Weights of a small GPT-style language model, trained from scratch on English Wikipedia.
Training: a variant of Muon for these matrices, 6226 steps.
Each number is 50 + 15 x the weight over its row's rms, rounded and kept within 0 to 99. Layers, rows and columns count from 0. The size before them is the row's rms in percent of the matrix's.

# down: layer 12 MLP down (transposed), 256x64, rms 0.277, rows 54-106, columns 0-63
# up: layer 12 MLP up, 256x64, rms 0.183, rows 55-106, columns 0-63
down54 098:61 56 55 21 48 56 41 62 46 63 61 71 38 44 41 39 63 18 71 25 46 61 78 50 31 73 60 50 33 42 38 48 52 40 48 69 41 68 61 51 59 56 74 48 64 71 23 38 55 35 42 53 58 28 54 60 25 30 32 79 70 44 28 53
up55 101:49 39 47 67 50 63 70 51 19 47 49 32 81 61 58 41 71 49 22 68 24 64 47 42 35 52 27 55 60 78 33 48 59 63 64 66 36 10 39 40 47 28 33 34 54 55 64 56 40 50 64 58 61 57 42 48 72 41 43 35 58 67 26 61
down55 090:52 39 50 65 65 35 44 39 23 61 35 36 83 55 39 81 56 13 78 54 80 47 68 49 17 44 61 56 41 45 38 70 55 47 39 37 54 65 57 34 37 57 49 22 32 58 36 41 53 77 58 61 64 57 55 50 52 66 50 43 50 62 34 37
up56 092:46 29 54 57 79 38 52 55 47 56 37 58 67 56 53 56 54 49 28 90 27 45 54 75 48 51 36 22 23 38 56 62 52 39 50 73 46 33 58 28 56 66 50 28 51 55 58 58 37 61 55 32 46 59 83 51 39 47 68 52 36 53 06 57
down56 095:50 55 37 61 34 36 58 64 46 56 33 42 32 77 34 56 51 32 68 59 34 53 65 56 75 35 57 68 68 35 55 61 50 37 47 69 33 40 32 62 33 57 43 65 22 42 72 48 47 50 78 67 57 46 11 16 71 40 52 67 60 57 54 35
up57 098:61 47 00 57 67 43 63 51 45 64 52 31 89 53 33 42 60 72 61 65 75 63 20 57 44 50 68 47 55 24 56 66 63 41 28 55 47 40 46 51 65 42 44 20 40 58 57 38 60 54 40 47 66 48 58 49 62 62 60 26 31 45 54 46
down57 090:49 44 32 31 18 53 51 66 63 36 55 67 41 30 46 69 60 78 49 39 64 52 73 40 34 54 34 38 56 27 52 39 82 37 44 45 50 62 29 40 43 71 64 71 63 41 62 31 51 94 53 33 33 59 42 63 51 54 47 65 24 56 51 60
up58 106:39 29 44 35 55 33 48 75 30 50 63 64 65 32 36 36 76 56 32 22 33 68 32 42 70 63 49 68 54 42 43 56 71 57 64 62 40 49 44 63 49 51 83 36 58 07 25 64 61 23 55 62 57 46 41 58 62 62 59 65 54 53 52 49
down58 110:42 44 31 53 45 20 51 42 59 41 47 72 37 32 73 74 42 54 37 38 61 67 42 51 64 27 29 20 74 65 42 35 47 66 55 41 61 49 66 71 51 68 44 60 56 40 66 81 59 25 46 19 48 49 64 63 56 41 34 58 48 28 71 64
up59 094:47 26 48 40 67 61 28 59 36 53 34 33 67 42 29 42 56 37 46 44 30 75 75 57 83 43 62 31 31 41 38 35 60 87 51 62 63 52 47 57 52 50 46 56 58 46 29 49 53 55 27 38 70 33 65 67 39 73 44 29 48 77 73 57
down59 088:54 67 45 53 43 40 63 32 42 46 55 70 39 45 72 65 49 51 53 85 53 46 16 38 25 49 39 43 45 34 38 62 35 57 73 72 31 39 52 42 87 38 60 39 58 39 71 57 53 17 36 50 54 48 41 62 66 57 66 59 57 49 16 74
up60 110:41 57 83 58 56 43 57 21 46 53 41 53 67 41 48 50 43 54 29 53 30 78 33 45 65 18 43 51 38 53 48 23 65 38 38 41 63 43 28 55 69 51 45 45 35 73 53 76 63 87 58 38 55 14 43 49 57 35 50 49 44 71 69 56
down60 125:63 56 61 51 59 35 69 58 39 24 32 43 48 62 29 32 58 52 53 44 51 58 61 43 51 26 42 58 44 52 26 49 46 57 44 83 46 71 53 35 83 53 26 53 47 35 78 48 48 11 57 33 61 71 42 51 52 75 64 57 55 53 74 17
up61 097:53 41 25 51 71 35 69 55 38 39 30 84 41 27 58 38 55 39 53 47 64 46 35 46 55 60 23 41 16 73 50 28 56 69 21 74 67 54 54 37 40 23 71 59 58 58 60 66 44 52 39 30 48 42 52 68 40 54 62 41 49 73 34 41
down61 092:21 39 77 74 69 43 43 49 68 52 29 25 33 59 45 39 50 66 66 61 60 37 55 44 49 67 50 38 44 53 51 84 64 33 68 47 26 50 37 32 39 26 37 60 45 76 27 46 54 37 73 68 38 68 55 69 64 54 30 54 48 57 45 28
up62 113:39 52 36 75 46 55 70 36 52 57 58 69 44 56 56 35 42 51 32 28 52 63 34 51 32 47 64 30 31 83 74 47 44 63 50 42 62 33 28 48 22 42 49 43 73 68 61 61 41 51 34 42 58 35 55 37 62 45 71 08 68 45 57 80
down62 099:57 53 60 56 84 32 32 40 37 28 58 22 48 40 47 38 58 50 54 18 59 48 67 80 45 68 62 66 60 50 08 46 47 27 61 69 50 52 58 37 60 36 44 59 18 35 69 32 67 30 63 53 66 61 55 51 55 63 46 54 40 61 52 65
up63 102:48 55 31 33 35 47 55 79 35 66 33 66 42 32 69 39 41 53 41 40 16 85 35 49 50 46 32 78 50 57 82 39 68 58 51 69 54 47 60 43 60 32 54 45 63 53 49 65 54 33 36 80 35 50 36 36 60 32 68 52 33 61 51 74
down63 106:73 22 53 57 59 26 48 35 56 45 36 41 49 37 53 58 26 50 31 64 70 67 54 62 65 26 70 69 41 69 76 26 51 23 73 49 48 50 29 66 46 52 82 45 38 49 56 56 44 62 17 37 34 57 47 63 67 53 42 60 36 61 46 31
up64 104:49 23 36 42 33 62 76 36 72 41 82 40 77 73 33 63 54 17 67 37 33 58 46 52 53 36 42 47 70 73 58 50 40 42 29 55 64 60 56 51 42 23 28 58 14 50 61 68 59 55 69 41 54 49 58 37 61 40 51 53 40 46 36 62
down64 099:53 47 56 61 41 56 50 45 78 53 39 37 48 18 66 78 39 30 70 65 71 53 61 61 48 24 65 42 55 37 70 39 50 47 28 47 53 32 22 42 52 64 73 78 27 67 21 66 53 59 38 59 36 42 72 23 63 33 55 55 43 53 48 53
up65 092:68 19 53 34 49 57 55 53 46 71 27 46 49 25 50 49 48 76 44 79 50 47 20 71 30 43 56 55 36 36 29 40 30 44 71 48 66 51 20 76 67 53 70 68 57 67 29 55 49 63 61 43 23 55 40 60 31 71 58 51 52 47 44 46
down65 093:67 86 36 47 31 51 49 56 72 09 66 55 59 49 50 18 52 25 64 43 68 55 62 31 56 49 38 32 62 53 30 71 48 33 32 65 65 49 38 42 51 58 55 38 49 66 66 40 48 35 65 54 28 49 57 90 65 46 46 49 39 41 65 46
up66 094:78 48 35 51 51 44 66 62 39 65 36 67 56 56 44 47 19 61 39 39 65 65 20 65 55 54 41 58 80 35 83 49 60 58 54 61 55 43 31 75 51 23 61 51 46 57 46 70 34 63 52 29 33 48 38 67 60 37 21 52 38 30 65 27
down66 090:72 51 77 43 58 24 45 57 27 25 60 41 44 47 59 43 45 44 45 23 74 46 75 62 57 52 64 53 28 64 56 29 29 45 72 51 78 41 54 28 72 53 60 38 47 47 43 44 53 36 70 59 23 24 56 31 47 67 73 49 46 76 49 54
up67 100:31 27 41 55 29 32 44 56 51 53 63 63 36 60 69 35 69 75 41 36 53 53 17 39 80 35 40 64 60 60 56 31 54 50 58 69 67 72 76 70 51 27 51 12 75 52 59 54 59 60 38 59 41 22 45 40 38 50 55 48 48 56 62 57
down67 100:47 55 66 64 32 65 71 53 34 25 50 22 71 53 53 57 48 48 46 54 50 61 59 41 44 65 24 39 35 46 47 59 63 23 29 61 56 16 47 41 41 64 49 57 40 79 58 31 50 43 69 51 56 58 46 64 36 68 60 08 79 43 69 66
up68 105:59 62 33 52 38 62 28 59 51 39 49 84 99 45 48 40 46 50 35 58 40 47 42 53 41 69 39 42 57 58 45 29 78 42 71 36 59 36 84 25 63 34 56 66 59 24 37 48 67 56 49 42 49 45 55 49 41 78 44 71 56 34 39 49
down68 093:63 41 41 60 77 14 48 27 64 58 56 40 53 60 47 41 69 33 55 40 61 73 38 47 22 48 74 47 63 53 30 48 66 57 25 36 42 86 40 68 59 48 27 41 60 34 81 38 66 54 36 47 60 64 57 56 53 25 52 58 60 31 45 39
up69 114:87 48 58 43 58 45 48 47 24 25 57 35 51 33 60 81 57 75 45 25 59 43 45 52 58 72 63 61 34 53 65 24 59 38 37 21 50 27 42 38 62 35 49 46 74 35 44 80 46 35 68 47 69 37 55 59 73 48 67 43 44 53 39 42
down69 112:32 51 33 63 47 63 31 49 39 37 78 62 42 24 51 34 40 63 46 31 46 70 36 54 70 43 66 55 57 47 42 53 48 24 53 38 37 63 56 53 24 30 66 52 49 54 94 35 53 37 71 64 71 49 43 17 40 41 66 70 75 57 61 51
up70 099:48 27 70 26 53 25 75 52 51 55 91 67 76 55 34 18 43 45 55 44 24 52 47 49 50 41 44 27 50 49 51 57 51 46 46 70 54 26 46 35 51 63 37 20 50 19 45 56 52 55 66 45 65 39 54 61 56 55 64 70 68 60 50 78
down70 095:34 37 38 76 68 66 39 46 42 45 22 41 55 57 27 78 27 90 33 57 38 60 70 56 42 50 36 28 46 62 62 43 70 43 54 55 62 63 61 40 34 51 66 81 28 34 58 56 40 49 65 49 56 35 59 18 36 52 64 49 52 32 54 62
up71 088:48 62 49 39 50 83 59 34 51 49 57 95 41 53 59 45 52 31 32 24 25 48 46 66 49 73 37 50 39 38 54 68 43 55 67 53 42 40 53 33 30 20 44 51 66 41 16 62 90 62 68 47 42 50 39 54 45 61 42 43 41 56 39 68
down71 090:60 35 65 59 66 47 30 41 56 24 29 39 52 54 54 53 48 69 60 53 53 43 24 44 49 26 46 46 59 60 50 44 33 37 42 48 52 46 43 67 59 66 66 59 43 37 65 72 17 16 31 39 57 56 51 34 74 52 35 62 92 87 48 57
up72 093:51 49 56 67 50 30 72 64 60 34 74 55 60 34 51 46 51 33 38 23 54 60 46 82 79 78 56 50 38 43 29 63 66 45 45 47 27 71 55 35 46 49 79 55 66 21 45 44 34 32 85 45 43 45 59 33 26 35 51 57 53 37 46 55
down72 110:60 78 52 59 38 32 62 27 48 31 66 37 62 84 62 36 46 32 61 56 42 74 48 37 51 20 58 36 46 50 52 25 52 61 34 66 45 53 61 42 56 40 45 44 39 69 48 63 55 33 37 37 60 84 31 36 53 59 22 72 82 52 58 44
up73 110:42 37 49 71 60 57 42 68 11 58 57 51 51 39 31 56 68 53 24 32 72 31 31 53 65 48 48 74 54 70 49 61 54 30 76 50 53 39 46 06 26 31 50 55 56 37 46 74 54 75 47 71 40 49 53 48 43 37 36 61 62 51 52 70
down73 102:62 53 35 51 60 39 11 46 52 42 70 53 49 65 52 60 46 73 44 54 44 34 17 49 48 39 61 61 34 63 77 53 30 93 54 67 32 71 59 58 51 78 44 51 71 51 39 71 20 42 41 37 25 41 43 47 29 61 46 59 52 47 53 42
up74 104:38 44 74 75 66 38 65 61 67 58 62 55 75 41 49 75 62 29 38 62 49 82 54 64 22 29 69 28 39 55 35 48 40 33 31 65 59 50 51 37 50 36 61 58 51 54 45 65 32 62 50 18 50 65 52 25 62 26 44 55 42 63 25 54
down74 112:51 70 32 47 41 65 64 44 90 33 64 52 58 50 42 75 41 54 28 71 63 67 55 54 33 67 22 44 66 41 32 35 67 59 28 56 39 45 55 79 67 66 20 35 29 42 73 45 34 61 32 46 41 57 50 37 61 65 40 39 48 56 38 38
up75 114:45 31 64 69 73 37 44 67 36 46 42 52 42 65 68 43 68 57 64 37 41 57 45 33 45 61 45 49 40 85 53 44 42 44 50 84 45 60 60 27 47 12 74 17 49 49 70 64 43 56 24 34 61 49 59 55 77 61 49 19 53 40 48 56
down75 113:59 55 78 50 32 58 57 74 33 45 73 31 64 33 39 26 43 15 50 33 48 68 67 64 52 56 38 37 61 47 65 48 31 52 46 47 47 38 76 33 53 81 49 55 70 63 62 38 34 27 70 62 59 56 48 34 25 38 61 35 44 78 52 38
up76 096:25 84 34 52 19 42 73 49 52 49 37 50 62 54 27 57 30 44 39 41 32 56 47 71 65 62 75 55 58 80 60 49 49 61 47 74 50 46 41 46 37 44 28 46 17 14 48 72 73 42 56 54 55 36 66 59 73 50 46 44 47 41 54 40
down76 105:38 58 46 58 69 70 73 56 42 52 50 31 50 53 42 56 56 53 50 18 23 55 55 65 34 48 47 29 47 21 36 66 48 65 37 59 67 65 80 62 51 62 43 30 66 61 79 71 55 24 59 42 60 41 32 27 40 33 47 40 62 69 20 58
up77 086:36 76 46 46 30 52 76 50 40 52 53 66 58 52 50 34 30 38 48 43 48 80 47 62 68 54 36 04 51 87 77 61 43 44 36 34 71 59 49 24 49 50 34 46 66 43 48 49 51 54 23 66 54 73 57 47 76 56 53 35 39 52 39 60
down77 091:55 41 46 55 73 56 45 45 33 38 54 60 30 67 45 53 37 50 67 49 18 60 76 57 50 34 66 55 44 33 59 47 76 43 46 62 32 86 37 44 58 41 49 71 31 48 61 42 68 20 60 47 52 35 47 43 24 58 52 59 79 43 73 13
up78 100:61 41 21 40 66 33 43 56 48 35 06 48 24 38 45 60 48 59 23 46 41 68 57 58 33 44 84 59 65 35 29 64 52 52 52 79 68 46 60 51 48 52 54 58 44 31 42 48 76 72 63 63 41 50 73 45 54 59 24 73 49 65 42 49
down78 098:54 57 64 28 14 57 50 55 57 32 86 59 73 64 52 62 44 38 61 80 53 32 66 38 60 36 38 50 35 55 60 42 59 59 44 45 50 35 57 25 46 40 57 26 81 67 56 66 53 47 21 60 37 53 59 24 21 65 57 50 29 51 51 59
up79 091:64 73 34 33 46 44 67 69 73 38 50 44 51 29 48 46 49 44 45 68 48 45 41 25 71 52 53 74 50 28 20 50 71 34 45 59 37 46 70 45 41 24 61 78 43 36 49 50 51 80 47 59 41 52 64 52 36 69 57 72 79 25 51 24
down79 094:57 33 69 48 38 49 48 24 68 39 42 47 36 59 58 74 73 83 39 42 70 36 57 59 57 57 61 33 43 73 57 71 38 66 55 43 70 37 43 66 57 39 45 24 47 26 62 23 19 20 57 44 36 49 51 47 54 61 43 61 30 62 46 75
up80 092:41 35 73 32 09 31 73 59 72 63 43 65 73 48 37 78 58 58 48 55 48 34 63 55 33 50 70 48 39 39 63 40 67 42 40 18 61 33 53 39 44 55 42 30 62 60 29 58 55 32 67 47 46 46 70 62 62 46 40 39 52 61 84 60
down80 095:55 68 25 60 74 45 57 25 45 50 37 30 31 37 41 90 62 59 72 61 34 72 45 62 80 48 29 75 44 29 45 62 31 57 51 53 39 67 49 62 34 60 58 64 58 44 67 51 56 62 32 51 40 46 28 30 44 56 40 56 64 54 31 27
up81 093:55 70 54 33 43 53 43 50 57 68 41 31 69 50 27 43 34 51 12 47 29 37 66 56 28 69 64 40 57 32 61 34 33 35 33 45 46 39 57 48 61 60 68 46 75 39 81 56 26 50 40 69 51 60 60 73 81 66 69 52 35 41 42 63
down81 081:39 27 47 48 84 48 45 22 54 27 35 53 45 39 54 35 40 40 72 57 85 60 39 46 58 41 52 64 63 53 55 68 64 52 59 65 47 71 75 58 30 31 55 60 41 14 20 46 44 62 53 41 43 63 36 31 53 39 36 49 57 65 81 63
up82 098:68 56 76 30 61 33 50 50 55 51 26 43 15 40 34 62 57 40 33 17 39 73 34 72 73 57 56 49 71 71 59 55 45 29 45 48 41 30 38 21 35 52 72 34 73 51 81 55 46 49 48 70 64 50 58 41 55 46 64 44 62 48 45 52
down82 106:44 34 27 41 57 50 36 57 63 59 62 20 31 46 39 49 62 55 38 49 72 40 16 38 57 36 54 61 29 29 36 65 48 71 60 67 58 65 59 46 67 46 78 65 50 36 34 54 81 36 40 53 31 91 51 48 77 39 63 46 55 45 38 47
up83 087:51 32 41 23 37 44 54 21 46 23 60 31 57 59 56 34 45 38 44 74 67 65 57 44 30 75 28 70 45 24 63 57 56 46 35 53 89 67 57 42 71 60 42 46 75 55 58 48 65 49 40 50 57 46 47 46 70 45 26 42 62 27 43 75
down83 086:55 51 56 52 62 76 18 29 52 20 45 45 36 39 24 42 50 56 92 43 32 66 41 54 51 47 72 26 39 47 52 49 62 68 45 39 51 58 35 46 47 56 80 61 56 59 49 49 37 48 42 57 33 71 38 68 71 71 30 46 57 19 68 59
up84 101:50 58 46 31 44 47 60 59 36 44 40 42 51 51 92 46 77 60 44 62 31 52 43 43 45 60 15 44 47 59 54 12 18 46 61 52 99 59 45 53 66 40 38 62 39 47 64 57 60 57 67 29 44 63 38 44 68 38 64 46 52 38 58 54
down84 104:40 43 78 52 45 63 47 62 36 15 81 54 48 62 67 45 57 46 39 42 51 63 51 38 54 36 57 76 55 58 46 42 39 15 51 74 69 54 62 40 60 38 81 34 58 52 43 60 47 37 19 58 38 63 27 22 40 45 59 66 72 67 37 36
up85 103:68 29 63 37 60 57 61 53 28 46 65 46 23 24 25 69 49 59 45 58 75 55 65 61 50 51 69 79 30 46 53 46 70 45 53 19 46 39 61 55 47 30 54 42 77 42 46 73 42 51 26 30 83 39 56 56 53 48 34 38 58 42 76 48
down85 101:76 53 46 59 33 71 37 32 81 31 57 44 02 42 51 39 58 56 50 79 74 41 27 32 62 64 46 31 45 32 45 58 57 54 75 62 45 45 51 43 66 54 53 52 13 65 66 57 39 50 74 52 46 54 27 41 62 59 56 53 48 46 36 42
up86 094:61 34 89 34 76 59 59 11 52 36 62 57 52 56 48 70 51 68 36 75 55 32 54 43 53 49 28 41 56 70 54 21 36 39 46 45 58 33 47 46 33 37 57 40 47 45 45 45 70 77 42 71 56 37 59 57 63 28 48 27 29 66 53 68
down86 092:65 51 39 67 41 39 48 57 46 59 45 35 34 58 47 57 46 54 54 49 52 42 65 39 49 54 59 84 64 38 50 64 65 21 45 42 55 36 52 33 31 68 45 51 60 32 51 46 39 20 68 52 57 35 36 01 31 62 55 66 92 69 71 40
up87 101:41 42 66 65 42 40 82 47 37 25 54 49 78 36 61 44 56 69 50 58 60 40 41 87 66 48 90 27 48 26 54 64 32 15 45 19 50 51 56 60 45 50 45 33 45 48 47 51 57 50 42 53 76 36 43 65 62 44 55 34 49 41 68 61
down87 108:35 55 49 61 68 43 64 62 29 48 69 56 48 49 67 66 43 76 67 67 44 49 30 54 28 46 67 33 82 33 51 23 63 58 30 33 42 64 64 37 58 49 45 33 70 34 23 70 54 67 42 47 61 39 50 08 37 45 53 60 60 28 56 60
up88 089:57 37 47 30 27 38 47 34 61 18 34 37 47 64 40 39 41 77 52 46 22 53 61 48 79 63 30 43 57 60 50 50 54 60 76 25 60 31 55 36 84 25 52 49 52 34 73 65 39 77 39 28 48 62 71 45 63 57 66 59 53 54 52 49
down88 091:48 67 46 93 36 68 23 59 41 35 46 60 72 61 32 50 54 62 56 54 46 65 30 66 14 30 43 73 49 68 60 60 50 60 62 63 54 42 54 42 40 45 43 40 36 57 56 54 36 38 57 41 70 49 36 24 72 53 56 40 50 07 63 55
up89 110:46 44 44 26 42 49 59 32 61 42 41 59 49 27 63 52 35 61 55 36 30 36 22 47 80 71 62 63 60 53 46 66 64 33 37 40 31 42 29 59 52 36 51 44 37 42 41 26 68 50 59 66 63 79 57 38 61 76 67 40 84 21 70 44
down89 113:62 42 62 72 61 34 45 31 51 52 63 24 62 37 27 40 80 58 26 48 55 41 53 58 60 40 68 71 56 55 54 49 46 61 47 55 52 61 34 73 52 58 55 47 55 63 65 26 71 54 45 60 10 47 29 86 29 42 28 59 38 47 20 56
up90 100:25 48 51 41 79 53 52 52 53 29 46 62 49 55 84 67 53 37 43 54 28 20 60 44 61 47 52 63 47 75 64 37 61 43 49 66 27 58 20 38 24 52 60 67 60 42 42 57 27 48 53 72 45 42 63 43 58 75 24 35 72 45 35 74
down90 098:51 63 42 43 38 50 35 23 43 26 57 43 70 35 47 52 36 30 67 47 89 40 69 43 67 49 35 49 63 30 40 59 38 38 47 81 71 49 62 52 71 41 76 51 35 49 83 25 37 41 55 33 64 42 43 47 66 17 54 55 56 64 51 59
up91 091:61 21 71 33 36 44 32 33 27 44 51 49 75 63 44 48 40 33 52 47 33 62 29 64 54 57 61 94 59 24 51 42 60 39 75 61 51 22 40 65 39 46 43 62 38 47 28 30 50 70 43 50 63 45 66 70 46 67 29 52 58 64 39 60
down91 086:37 41 68 48 28 78 55 43 21 45 53 43 72 53 39 29 39 77 41 48 29 55 59 49 56 55 35 32 65 67 44 68 51 43 27 67 66 79 51 69 18 56 34 53 54 52 35 18 43 41 46 55 86 58 57 50 35 68 60 47 62 45 61 37
up92 105:51 30 33 41 64 39 76 55 68 76 45 57 32 50 80 39 08 43 52 69 51 46 45 41 49 59 58 69 50 36 53 59 56 19 55 35 50 53 44 63 18 64 75 42 48 52 40 57 49 47 73 33 41 44 59 49 45 69 26 82 68 53 53 65
down92 105:52 44 43 40 60 57 10 41 51 44 74 28 45 33 55 46 65 30 52 52 68 38 41 82 55 34 47 47 79 62 50 75 53 23 65 35 41 33 46 44 62 49 77 74 57 52 47 58 83 65 32 46 40 62 54 37 34 59 60 46 34 60 46 21
up93 094:70 55 40 19 48 68 63 51 81 67 43 54 27 42 39 32 45 63 54 29 72 10 37 46 70 63 44 47 59 48 63 48 58 51 17 62 16 77 46 51 31 47 77 37 45 54 47 61 37 53 66 50 68 57 74 38 58 44 48 47 52 44 51 52
down93 110:69 25 70 60 67 14 62 38 30 43 51 54 35 52 45 65 51 35 57 55 51 66 67 58 59 51 49 55 54 53 58 56 46 34 70 24 52 45 24 41 46 62 49 43 58 23 66 52 60 76 32 68 51 65 18 58 65 57 36 80 48 48 15 31
up94 106:18 44 54 45 76 54 62 45 57 66 59 61 62 38 53 27 57 60 42 54 33 58 47 42 65 76 75 45 39 75 56 77 49 53 49 58 28 35 32 46 43 42 48 38 68 31 63 76 25 17 48 61 33 30 47 37 48 67 73 52 50 36 43 78
down94 100:49 43 41 54 32 39 81 56 31 56 54 27 74 54 39 55 31 47 57 81 24 35 67 31 65 51 51 61 24 54 50 61 34 51 61 65 86 62 38 33 33 42 53 42 31 75 43 48 61 76 50 68 68 61 41 47 43 26 60 33 67 47 59 36
up95 117:16 51 42 54 46 50 48 68 41 53 57 56 66 26 59 48 86 24 35 70 28 43 67 45 46 58 54 61 38 68 79 53 16 52 61 65 42 66 16 54 54 65 50 42 48 27 46 48 50 31 59 54 35 42 55 29 73 64 65 45 48 26 48 62
down95 116:57 64 41 31 61 40 55 47 49 54 27 38 44 61 78 43 52 59 59 71 74 35 46 50 30 35 47 58 18 57 50 81 33 57 58 52 41 54 23 39 73 44 74 52 30 39 28 53 57 20 42 28 45 60 55 31 44 76 79 48 56 57 69 58
up96 099:53 37 25 55 59 35 45 27 44 54 29 62 71 40 14 44 55 36 51 68 58 42 00 67 53 41 50 50 64 24 79 58 24 53 58 47 45 60 57 56 57 41 56 38 75 29 50 54 83 45 69 49 51 63 64 50 47 57 64 49 61 45 35 52
down96 097:20 90 45 38 57 61 58 50 59 35 64 32 22 36 54 41 49 78 49 66 27 71 40 46 63 68 70 36 36 36 26 41 57 56 47 72 25 65 64 64 51 31 36 60 51 86 66 30 36 53 53 50 38 51 52 65 59 45 40 48 50 37 58 55
up97 095:43 53 48 57 55 47 76 50 20 48 37 28 83 69 59 34 28 65 69 48 67 47 51 70 51 80 55 51 58 55 67 45 63 47 48 43 74 32 54 33 45 49 27 45 49 34 70 62 43 27 67 50 29 79 51 37 56 28 47 34 63 29 62 27
down97 086:76 58 30 63 32 56 35 32 56 27 63 72 51 59 67 47 59 16 56 72 49 76 32 51 46 21 78 36 65 58 28 43 27 42 49 56 40 59 38 56 21 44 55 44 51 46 50 42 44 67 44 36 54 58 60 63 72 41 32 43 67 53 44 81
up98 093:62 44 81 51 29 30 64 48 56 68 78 61 38 29 37 46 19 33 39 60 30 50 31 51 65 43 55 41 49 75 24 25 30 63 44 77 56 49 28 68 52 40 74 52 55 69 44 56 61 54 64 70 39 60 41 61 54 46 56 38 24 64 62 44
down98 090:78 36 21 49 33 58 55 41 51 56 41 58 63 26 57 68 66 56 53 45 62 43 69 57 56 68 48 23 50 25 51 52 42 40 70 45 49 61 21 48 58 52 38 62 63 15 44 46 61 51 60 52 19 41 66 83 30 60 66 61 28 27 68 50
up99 108:81 44 52 35 68 25 50 58 33 61 78 42 53 76 43 34 58 55 38 43 51 56 44 68 79 48 46 79 33 47 29 64 56 48 62 55 66 41 31 57 69 62 40 39 78 36 48 63 48 30 48 37 41 26 39 42 65 59 54 36 26 58 20 65
down99 107:34 41 33 74 69 28 27 33 52 71 42 56 41 58 30 78 44 66 65 57 45 57 79 72 42 54 17 55 51 45 54 60 50 33 30 40 28 39 37 38 51 43 45 39 27 46 56 66 77 66 55 69 81 49 53 72 51 60 36 59 48 32 46 48
up100 087:60 48 31 58 62 52 75 65 61 45 70 39 57 61 45 31 58 54 45 39 63 48 59 80 56 50 30 33 21 27 43 64 46 49 34 54 74 57 79 35 17 70 49 44 43 41 63 51 80 35 34 58 33 70 70 40 30 64 46 31 37 64 37 57
down100 090:41 44 46 63 60 43 50 52 53 69 39 54 41 70 38 82 47 41 52 70 31 63 39 42 62 28 81 54 74 54 68 38 60 49 55 41 35 29 30 58 66 53 53 56 55 60 29 81 35 44 40 32 30 21 23 65 59 33 43 63 80 30 43 54
up101 086:63 69 23 52 80 48 52 47 36 53 49 49 55 22 09 37 16 40 73 61 41 20 45 45 48 55 48 38 31 43 78 57 58 40 35 59 56 48 47 72 64 44 46 58 51 53 48 45 70 63 68 39 49 65 50 36 40 59 54 35 40 55 57 90
down101 081:85 43 58 54 63 57 57 32 61 30 52 25 47 33 36 42 64 51 49 26 54 77 63 55 57 56 56 30 51 30 36 52 58 62 29 65 52 75 46 54 32 66 23 72 46 31 58 22 45 52 52 35 60 65 44 81 53 40 19 55 76 51 44 54
up102 093:53 39 58 52 73 72 73 55 48 55 45 35 49 54 55 58 64 64 19 42 47 15 59 57 54 50 54 39 46 37 66 30 37 24 53 48 40 66 49 61 60 35 79 62 66 41 27 41 65 51 31 30 55 73 63 49 70 21 29 22 48 60 27 40
down102 079:45 51 50 58 15 34 14 43 43 46 70 61 63 61 62 54 59 43 54 57 54 44 32 62 54 50 58 71 48 48 36 47 69 54 51 47 50 19 55 49 45 44 49 20 42 21 64 66 40 58 52 64 74 22 63 77 49 71 60 64 60 09 63 44
up103 111:73 40 20 73 58 50 51 43 45 52 51 35 48 55 43 41 39 27 47 54 11 30 67 41 53 46 66 45 39 40 25 55 67 44 45 52 68 62 76 67 71 49 70 54 59 34 57 80 62 64 60 46 49 39 76 51 68 14 55 29 57 62 57 63
down103 123:29 57 69 41 58 43 64 36 51 52 63 33 54 77 17 46 30 49 34 60 45 50 66 40 61 60 46 57 53 61 45 13 59 38 39 55 48 82 71 31 34 53 82 58 64 43 54 75 63 44 25 58 14 26 51 54 54 55 48 55 52 63 53 39
up104 110:55 44 57 32 50 44 50 49 32 51 54 47 66 32 74 30 15 55 58 32 58 60 59 72 47 57 48 83 58 63 27 19 55 36 66 71 79 78 61 30 43 49 53 61 62 39 56 73 55 53 44 24 43 48 47 37 41 50 65 57 29 23 63 42
down104 093:40 67 48 56 57 27 40 69 73 41 48 33 50 56 41 63 44 49 17 50 56 63 82 51 61 52 75 61 44 79 49 50 41 55 34 57 46 65 43 53 32 61 54 50 42 72 59 15 42 63 23 65 14 40 29 68 64 60 43 54 28 52 32 55
up105 108:57 31 48 43 76 49 42 71 46 43 79 63 27 37 48 45 58 68 36 30 44 80 24 73 64 36 39 33 42 52 30 35 44 59 46 50 67 68 60 51 52 59 73 31 57 49 56 65 77 23 74 60 36 55 41 35 28 44 29 43 68 45 64 45
down105 107:51 39 82 69 55 30 56 28 63 56 50 56 56 55 37 42 41 28 44 52 53 49 63 66 41 35 69 69 33 27 57 52 55 51 52 41 47 68 56 56 24 64 23 51 55 56 11 29 78 61 49 46 31 67 30 76 55 72 54 47 43 28 70 68
up106 107:69 14 38 62 52 56 54 50 38 41 67 77 57 34 78 53 63 50 34 46 29 57 33 40 52 38 31 45 61 63 52 28 44 39 52 46 19 53 27 57 69 51 61 40 79 51 62 67 60 43 58 46 70 58 40 38 71 81 81 51 42 41 36 35
down106 107:59 61 36 59 38 54 51 33 57 53 50 51 54 28 52 23 76 65 31 37 34 54 50 51 53 49 47 32 43 60 36 35 61 63 72 43 47 39 36 39 45 61 63 70 57 37 44 85 31 53 91 70 53 52 57 42 13 72 66 45 48 74 31 27